Each number is 128 + 24 x the weight over its row's rms, rounded and kept within 0 to 255. Layers, rows and columns count from 0. The size above them is the row's rms in percent of the matrix's.

# layer 2 attention query, 64x64, rms 0.192, rows 0-63, columns 0-63
size [128 109  88  91  95  91 104 102 113  87  81 109 103 103 129  98  91  70  93  83 110 100  99 118 116 123  98 118 113  98 114 103 103 100  97  91  71  71  92 102 100 114  90 116 100  97 100 104  85  75  80  73  94 101  83  96  95 103 112  92 103 120  90 115]
[[159 175 161 141 125  90 147  82 105 132 157 149 123  89 148 120 114 186 108 155 146 142  97 146 130 116 130 139 150 120 176 130 121 120 115 157 143 143 165 125 125 141  92 115 111 117 117 140 129 153 109  70 121 103 110 102  91 125  96 130 101 140 124 107]
 [173 160 144 161 132 123 108  97  99 135 152 155 142  80 135 101 153 182 132 116 113 157 102 124 136 132 124 136 139  96 183 112  97 152 129 156 149 121 147 132 107 136 111 110 138 116 141 136 145  95 124  76 109  99 100 117 124 165 104 159 105 125 106 105]
 [ 70 130 102 127 157  89  98 142 133 171 124 134  93 134 143 122  97  97 126 115 132 133 152 120 127 137 158 159 115 138 103 101 130 112 130 108 139 103 126 158 104 110 156 161 157 151  90 130 131  95 139 151 150  96 177  96 166 114  99 132 127 129  81 112]
 [137 116 139 140 121  93 128 104 131 116 103 112 143 136  99  96 154 129 178 121 106 131 161 154 107 108 113 148 115 110 138 108 118  97 176 152 138 125  80 142 140 160 146 138  93 139 161 111  96 140 134 164 143 126 144 135 173 131 183 124 147 144  69 144]
 [117 109  93 107  86 137 121 118 134 114 102 139 116 132 116 144 156 130 139 157 135 143 135 160 130  95 134 145 121 123 125  83 127  95 146 121 130 100 170 150 125 167 112 132  92 116 137 150 159  64 154  68 153  92 155 102 125 132 105 145 142 174 124 143]
 [167 123 179 123 109 116 107 147 124 140  98 118  94  91  90 154 109 148 108 126 131  95  98  96 118 108 108 157 122 113 121 131 126  95 145 139 112 141 114 191 134 141 104 140 136 108 138 107 106 159 152 104 102 150 103 168 118 162 126 137 155 171 130 165]
 [154 107 155 114 125  95 124  93 123 130 141 110 123 157  95  80 161 143 122 133 119 107 142 108 120 139 110  89 106 114 161 116 135 167 136 116 126 122  69 157 135 129 152 104 106 141 151 129 104 131 156 127 122 174 103 125 162 118 163 133 150 158  65 155]
 [158 155 145 177 155 132 102 142 133 143 153 124 127 113  99  91 141 118 115 171 114 115 151 123 114  98 103 163 155 147 118 151 168 136 117  87 102 130 119 121 134 172 125 152 138 125 144 101 132 159 108 117  98 109  68 165 166 143  97 114 117 120 148 103]
 [182 116 105 157 160 186 156 123 105 154  88 129 119 139 126 107  91 156 146 126 111 126  88 124 122 151 151 138 139 152 120 183 112 140  99 141 174 140 148 124 115 128  91 136 148  95 144 138 138 126 158 114 115 155 100 138 127 141 100 119 135 164 164 108]
 [179  97 163 101 112 126 131 136  98 110 116 155 128  62 149 138 111 142  92 121 132 145 178 168 165 158 135 132 107 132 139 141 108 106 149  94 145 129 152 137 126 124 144 137 136 143 110 125 153 155 115 150 161 173 106  84 113 124 126 130 106 113  87 128]
 [138 141  88 142 132 143 119 142 145 154 153 118 174 138 140 126 115 158 151 100 149 107 126  69 140 154 108 116 101 144  90  90 111 106 126 133 101 135 116  98 111 137  90  78 117 102 135 142 143 155  97 162  96 151 134 137 122 127 142  99 153 127 181  97]
 [126 118 129 150 118 150 132 155  91 197 146 140 125 125 147 109 114 121 145 148 129 124 133 108 131 101 144 131 154 134 131 130 162 180 134 114 141 140 101  96 102  86  70 143 125 161  66 123 111 133 158 111 114 163 142 160 124 143 119 151 134  93 104 153]
 [125 139 151 120 115 106 137 140  59  71 174 131 142 134 123 111 156 130 146 157 108 119 117 141 114  77 104 145 124 145 104 124 118 104 107  76  98 123  99 126 166 107 142 120 108  91 125 111 143 159 129 171  80 131 111 113 136 123 118 160 124 120 129 144]
 [139  99 106  98 133 124 152 174 148  83 170 133 148 143 115 185 115 140 142 126  87 117  92 154 137 109 163 140 146 113  96 105 141  97 158 131 133 120 147 118 169 115 151 143  95 114 117  93 100 155 163 153 120 136  91 154 154 148 117 120 105 133 128 131]
 [117 140 127 127 152 126 101  77 163 137 161 155 111 128 109 133 127 154  87 110 107 155 133 136 120  70 109 131 100 138  96 157 138 141 143 100  74 138  92 119 149 100 167 147 139 142 123 104 104 112 128 167 102 106 117 117 107 175 154 134 157 122 134 102]
 [132 173 132 109  88 145 126 111 105 165 124 111 128 136 114 131 123 153 141 162 136 112 122 148 101 116 151 129 144 145 119 121 171  59 148 130 115 147 181 109 125 130 143  95 128 167 109 106 147 148 128 113 127  97 110 180 129  90 140 140 133 125 191 119]
 [152 153 134 135 115 141 120 107  80 110 163 164 134 123  78 142 168 169 117  86 140 108 105 152 108 148 133 109 138 102 154 122 114 140 117 170  63 103 113 106 109 150 145 147 139 132 134 124 122 106  81 104 105 115 109 136 143 144 124 123  92 168 126 124]
 [130 137 109 178 110  73 143 144 134 147 143 176 159 152 100 121 144 121 140 110 107  97 107 178 135 161 129 130 154  92 166 120 151 116 127 149 110 133 147 159 120 137 119 151 148 121 149 155  91 123  98  86 121 144  97 110 176 149 123 152 123 141 107 121]
 [ 68 122 142  95 121  84 122 142 180 105  90  80 136 140 154 101 132 126 161 151 131 112 153 154 114 110 128 153 110 157  89 125 149 103 141 114 163 135 141 120 129 120 134 121 111 113 141 110 124 105 140 170 141 173 140 151 171 100 164 102 130 110 127 124]
 [ 94 149  96 121 120 113 111 163 108 125 111  99 126 150 107 120 208  87 184 110 139 124 122 114 124 136 125 124 119 141  84 116 114  73 158 124 138 149 120 120 160 149 105 143 138 136 142 111 128 131 173 135 156 143 139 151 129 119 178 150 132 136 162 131]
 [104 129 137 124 119 124 108 147 160 144 125  93 131 177 119 133 181 115 167 111 123 133 142 189 102 159 121 123 100 158 134 146 159 115 153 135 124 150 123 149 170 134 117 158 122  97 158 117  93  84 157 153 117 147 127 142 141 172 132 156 133 162 120 150]
 [171 125 131 129 151 130 137 134  96 139 151 114  89 131 108 173  86 120 120 102 128 141 105 146 138 129 135 114 101 179 107 149  99  94  70  97  92 166 138 115 129  94 181 113 129 116 145 119 155 100 106 124 103 128 143 110 148 125 153 120 138  92 136 102]
 [143 140 110 135  81 104 143 119 136 122  85 106 128 112 129 177 107 158 126  92 144 153 150  98 129 140  87 119 133 122 126 194 135 121 133 172 114 134 157 169  90 111 125 142 142 136  98 154 113 106 104 118 137 109 143 128  81 157 115 141 174 142 146 141]
 [112 166 134 150  91 129 105  78 130 103  81 125 144 130 132 109 123 152 167 186 110 159 132 146 136 106 127 113 148 108 118 168 143 141 145 125 138  95 108 166 121 162 145 113 151 117 189 125 120 111 130  85 147 136  97 109 158 127  98 148 132 130 148 114]
 [ 97  89 121 159 119 132 128 149 135 145  89 108 126 151 135 165  77 114 157 101 118 115 112 119 144 137 148 124 160 128 110 163 102 134 159 110 144 128 163 140 149 129 144 113 105 135 138 190 124 127 125  63 108 112  95 120 158  91  97 164 126 142 114 112]
 [154 156 129 156 126 113  91 121  98 142 134 150 122 123 111 106 146 139 135 164 114 113 135 154 138 125 146  76 113 119 134 133 102 156 112 119 168 153 155 119 119 159 119  87 173 126 158 128 141 122 114  53 175 131 136 100 126 113 114 114  98  79 149 128]
 [141 126 149 165 100 120 127 115 142 120 122 146  78 130 151 121  84 127 168 112 138 141 116 127 161 116 118  89 110 111 145 110 117 144 114 121 155 136 166 159 117 135 110 128 181 113 108 126 131 119  96 110 132 104 169  83  96  99  55 124 149 123 128 105]
 [ 97 126  88 140 162 147 131 130  79 112 120 135 128 131 116 132 148 155  86 112 143 105 157 134 151 120 154 165 165 113 153 146 144 135 101 137 104 131  98 142 129 188 123 146 131  76  92 140 146  98  90 110 171 126  83 142 133 120 121  92 122 125 144 130]
 [156  92 152 132 120 143 133 138 145 111  92  85 111 120 118 176 126 183 128 123 153 163 117 151  90 117 150 126 105 115 114 126 126  89 155  99 125  92 105 156 122 145 138 172 145 140 103 142 167 162 154 169 131 111 132 120 145 136  81 124 138 135 164 132]
 [143  98 120 105 129 148 164 101 122 116  80  91  87 132 147 139 139 151 138 164 143 125 117 141 122 111 129 112 135 160 151 108 149  92 177 132 177 131 107 174 132 114 113 147 131 148 148 118 105 138 129 117 170 138 194 134 110 108  97 145 114 137 103 158]
 [120 136 151 125 170 112 139 110 109 166 141 136 134 101 111 155 139 153  91 109 123 151  99 125  98 166 109 134 127 158 142 157 126  77 116 131 102 155  92 123 132  83 131 127 169 129 171 109 146  94 147 155 137 123  82 145 114 135 153 135 166 121  83 107]
 [102 140 127 140 126 104  93 127 130 128 153 130 130 124 146 124 137 125 110 128  99 178 136  82 125 125 143 149 152 149 105 169 155 155 138 141 108 168  92 111  89 131 159 130 123 146 123 115  63 135 109 124 117  79 111 156 144 128  85 135 116 183 155 103]
 [156 146 106 118 142 127 126 142 123 154 134  79 152 160  75 104  82 120 129 132 114 111 120 124  85  92 135 129 114 172 114 132 169 127 128 120 142 130 136 106  97 101 110 113 142 124 172  89 150 148  85 186 115 143 171 126 134 132 129 118 129 132 141  93]
 [ 84 122 123 170 132 159  97 128 139 106 134 149 122 104 148 135 127 128 153 150 134 142 132 174 146  90  99 113 123 106 120  89  90 134 130 114 158 122 131 165 147 160 124 101 109 147  89 162 104 153 183  69 110 122  93  99 136 109 110 145 127 128 127 121]
 [155 124 133 120 137 134 118 100 132 136 126  90 144 143  80  87  83 145 120 144 141 121 152 140 111  76 128 163 122 134  99 120 164 135 125 133  97 127  98 148  89 100 126 131  84 125 108 106 135 187  91 175  97 155 121 126 118 135 162 100 117 146 129 125]
 [140 142 100 120 142 129 154  95 117 107 118 127 150 132  70 105 109 100 154 107 143 108 138 110 100  66 181 131 150 134  99 121 191 163 138 128 113 117 100 112  95 134 123 123 120 117 133 136 142 145  94 163 137 160 141 131 175 118  91 114 142 130 123 120]
 [114 122 143 148 133 124 121 135 152 140 176 134 129 147 145 124 111 135 159 125 139 111 131 126 114  98 126 105 150  73 197 133 146 102 137  99 125 130 151 168 160 149  87 139 114 102 132 130 121 126 183 101 126 132  63 129 128 133 134 103 128 141  72 150]
 [110 166 151 114 131 112  76  76 116 167 126 147 166 111 131 159 149 156 135 151 102 142  88 143 123 144 123 126 131 116 152 168  86 132 152 120  89 162 148 143 136 138 104 149 154 136 124  72 101 131 160 106 121 114 141 120 124 139 137 148 157 148 137  90]
 [124  80 138 139  98 185 155 171 146 102 125 101  97 153 150 126 122 145 160 115 109  77 101 119 137 137  93 106 131 111 164 116 112 148 108 143 184  84 115 110 128 141 134 123 106 151 110 157 115 119 137 132 126 161 130 135 123 151 150 152 109  84 129 139]
 [123 110 127  73 120 167 140 101 162  80 122 109 134 147 143 168 103 153 139 136 151 151 112 158 156 174 118  96 126 144 148 112  97 125 138 135 126 143 151 106 130 137 132  75 164  97 127 148 147 111 140 100 148 119 120 116  85 175 169 130 106 130 133 130]
 [140  99 113 165 171 159  89 152 125 128 145 124 123 108 142 126 114 121 139 151 125 136 143 104 152 143  91  94 119 121 123 150  99 149 113  81 141 149 154  91 139 135 164  56 171 138 114 122 110 146 142  87 128 117 180 146 114 113 122 109 113 112 146 116]
 [103 152  99 162 104 148 125 139 130 162  94 133 152 109 151 137 146 112 118 123 160  85 157 142 147 115 112 127 102 111 120 148 109 157 134 129 108 127 133  90 145 128 120 112 121 131 128  95 136 143 127 134 156 110  91 142 115  89 103  67 127  68 161 186]
 [125 154 130 156 123 100  95 126 116 123 140 116  98 116 131 147 173 114 145  85 135 173 141 117 144 133 205 116 154 119 138 101  92 133 113 128 100 117 126 159 109 107 170 106 133 139 144 145 122 114 200  88 124 114 128 122 143 128 117 140  94 105 125 146]
 [147 125  86 104 121 115 139 131 111 112 138 135 154 117  89 125 140 114 115 122 166 128 127 191  96 130 146 126 101 149 122 138 114 150 123  86 144 138 155 121 158 132 129 152  91 100 105 128  99 195  94 102 130  97 138 152 136 146 104 108 152 154 165 166]
 [160 119  89 105 172 100 181 107  99 113 132 131 134 134 121 135 171 125  79  99 100  91 147 103 141 174 117 116 139 118 116 124 176 156 137 106 165 153 156 167 149 146 119 121 129 107  91 112 119 109 106 116 117 147  93 142 125 120 141 132 155 118 112 124]
 [132 192 140 128 113 111 140 118 116 126 158 153 142 186 127 127 171 111 175 116 117 157  97 152 107 122 146  82 133 136 109 102 158 107 149 124 138  84 129 126 113 143 163 108 165 139 190 129 129  96 126 116 135 126 121 124 159 133 123 145 125 125 158 100]
 [136 161 127 119 127 167 133 127 140 155 120 121 118  89  92 168 126  82 170 149 148 111 105 101 117 136 122 100 166 174 100 104  56 148 140 128  93 142 121 131 153 165 128 112 136 138 155 123 140 140 127  89 140 125 135  88 107 142 138 129 128 132 116  89]
 [134  99 142 130 170 102 137 163 110 131 127 143 149  88 161  92 150 119 147 152 122 198 132 142 149  96 153 141 155 108  83 122 126 150 105 137  93 141 121 132 117 147 112 136 102 128 108 151 145 112 145 139 102 109 131 142 151 144 141 150 130  88  85 183]
 [158 148 140 135 171 161 111  91 107 169  92 130 105 104 155 127 128  93 109 161 149 152 128 147 148 138 160 141 163 112 137 158 107 161 113 145 114 148 138 123 111 147 128  80 130 141 108 139 151 158  82 128  89 127 171 120 117 144  91 141 170 113 133 116]
 [ 94 148 128 127 127 119  97 137 163 170 119 127  96 118 153 150 162 175 116 159 153  97 147 135 149 130 124 117 159  62 129 126 109 105 118 123  99 154 102 136 137 136 152 134 126 156 111 101  55 102 111 135 108 124 125 132 144 113 108 149 162 104 153 141]
 [108 116 150 107 147 155 115 162 159  92 110 134 127 106 168 141 131 133 161 141 127 123 133  75 118 125 134 122 161 120 120  97  94  90 134 107 130 158 128 137 134  88 128 141 148  97  91 124  98 146 186  67 111 165 123 141 121 125  99 106 106 104 136 143]
 [ 94 142 150 122 182 121 181 152 107  86 118 124 104 107 145 152 157 162 144 129 130 145 106  77 110 126 143 134 169 139 122 105 154  97 149 142 162 134 151 159 131 130  96 146 136 104 138 185 111 115 143  94 123 116 127 140 158 139 109 149 137 122 134  92]
 [101 138 149 137 136 125  99 124 154  92 141 154 157  99 172 131 144 170 122 161 118 102 103 112 136 135 110 144 131  66 118 172 109 121 170 113 121 155 145 134 142 180 126 152 132 138 146  96  88  81 169 121 145 125 126 124 129 161 123 135 130 104 144 149]
 [ 86 123 123 105 154 122 138 173 143 136 114 119 117 115 134 183 135 144 126 115 111 119 104  98 153 158 106 133 159 118  85 135 137 125  96 119 128 138 128 105 133 122 125 168 107 177 108 137  78  85 148 117  94 129 144 186  77 122 118 140 117 126 144  99]
 [162 119 120 146 138 152 129 115 151 112 104 110 133 140 114 115  98 105  98 126 122 145 130 193 124 155 117 116  71 105 101 138 118 123  86 127 115 107  94 118 119 114 158  91 148 110 121 112 159 165 166 134 163 116  97  98 115 150 143  92  98 115  82 129]
 [138 117 151 126 143 117 110 102 138 164  94 106 153 106 117 136 122 129 128 106 157 132 131 149 127 102 114 118  70 153 170 105  91 102 132 126 122 137 130 143 120  85 157 107 125 125 209  77 164 141 108 163 139 135 152 103 139 147 151 123 111 124 104 142]
 [150 144 118  95 146 113 164 115 108 126 134 129 130 146 131 123 164 153 142 110 147 132 135 136 137 108  97 145 111  95 144 144 125 110 145 128 119 121 181  99 168 115 160  83 163 104 130 102 170  86 113  86 184 130  89 116  99  99 117 137 132  92 112 120]
 [120 144 157 140 162 119 125 101 177 111 153 124 143 104 147  87 123 135  98  88 121 156  97 127 119 118 129  99 166 163 138 166 119 132 146 117 114 141 104 116 114 114 114 138 112 107 115 129  72 181 112 184 115 139 132 130 144 177 163 150 149 142 121 118]
 [120 161 114  94 123  94 118 125  88 149 132 124 160 163 105  94  99 138 152 154 123 107 148 117 110 127 155 156 145 129 164 121 209  70 142 117 103 129  99 123  94 142 106 135 106 128  82 129 131  96 110 141 133 140 134 115 149  99 126 107 119 139 109 114]
 [166 152 110 116 110 166  77 139 137 168 147  88 117  82 133  99 124  95 158 122 111 119 137 130 145 147 156 152 128 128 140 131 113 139 112  90 148 114 148 124 117 132  83 100 146 161  99 130 150 135 114 141 144 156 152  98 142  63 108 127 159 140 155 129]
 [135 154 168 103 160 128 110 152 134 138 114 105 117 143 108 139 141 175 149 114 129 172 142 118  88 112 142 101 169 141 160 144 141  93 149 116 175 148 175 147 106 117 115 108 142 160 119 103 142 164 140 136 120 119 129 137 100 151 144 142  87  72 136 147]
 [170 177 122 166  99 144 133 130 145 111 176 110 147 150 124  93 145 172 131  74 111 111 156 115 110 126 147 143 115 126 152 125 147 140  81 138 134 150 128 110 129 127 120 102 142 117 139 108  93  60 133 136 152 145 169 136 108 152 135 146 101 130 105 135]
 [143 170 113 158 174  87 123 138 143 113 170  89 132 119 124 149  91 130 114 135 102 131 126 139  94 128 138 131 148  77 113  96 128 106 147 112 149 126 116 147 104 117 119 199 153 139 141  85 130 132 103 155 145 122 139 118 151 101  98  90 133 158 107 122]
 [132 107 130  90 125 107 146 145 110 108 124 128 122 133 106 161 153 157 170 122 158  98  97 166 130 114 122 164 151  92 102 116 153  86 128 125 135 109 149 177 167  96 150 143  81 152 124 149 133  97 107 181 147 139 143  89 140 104 124 132 115 110 137 131]]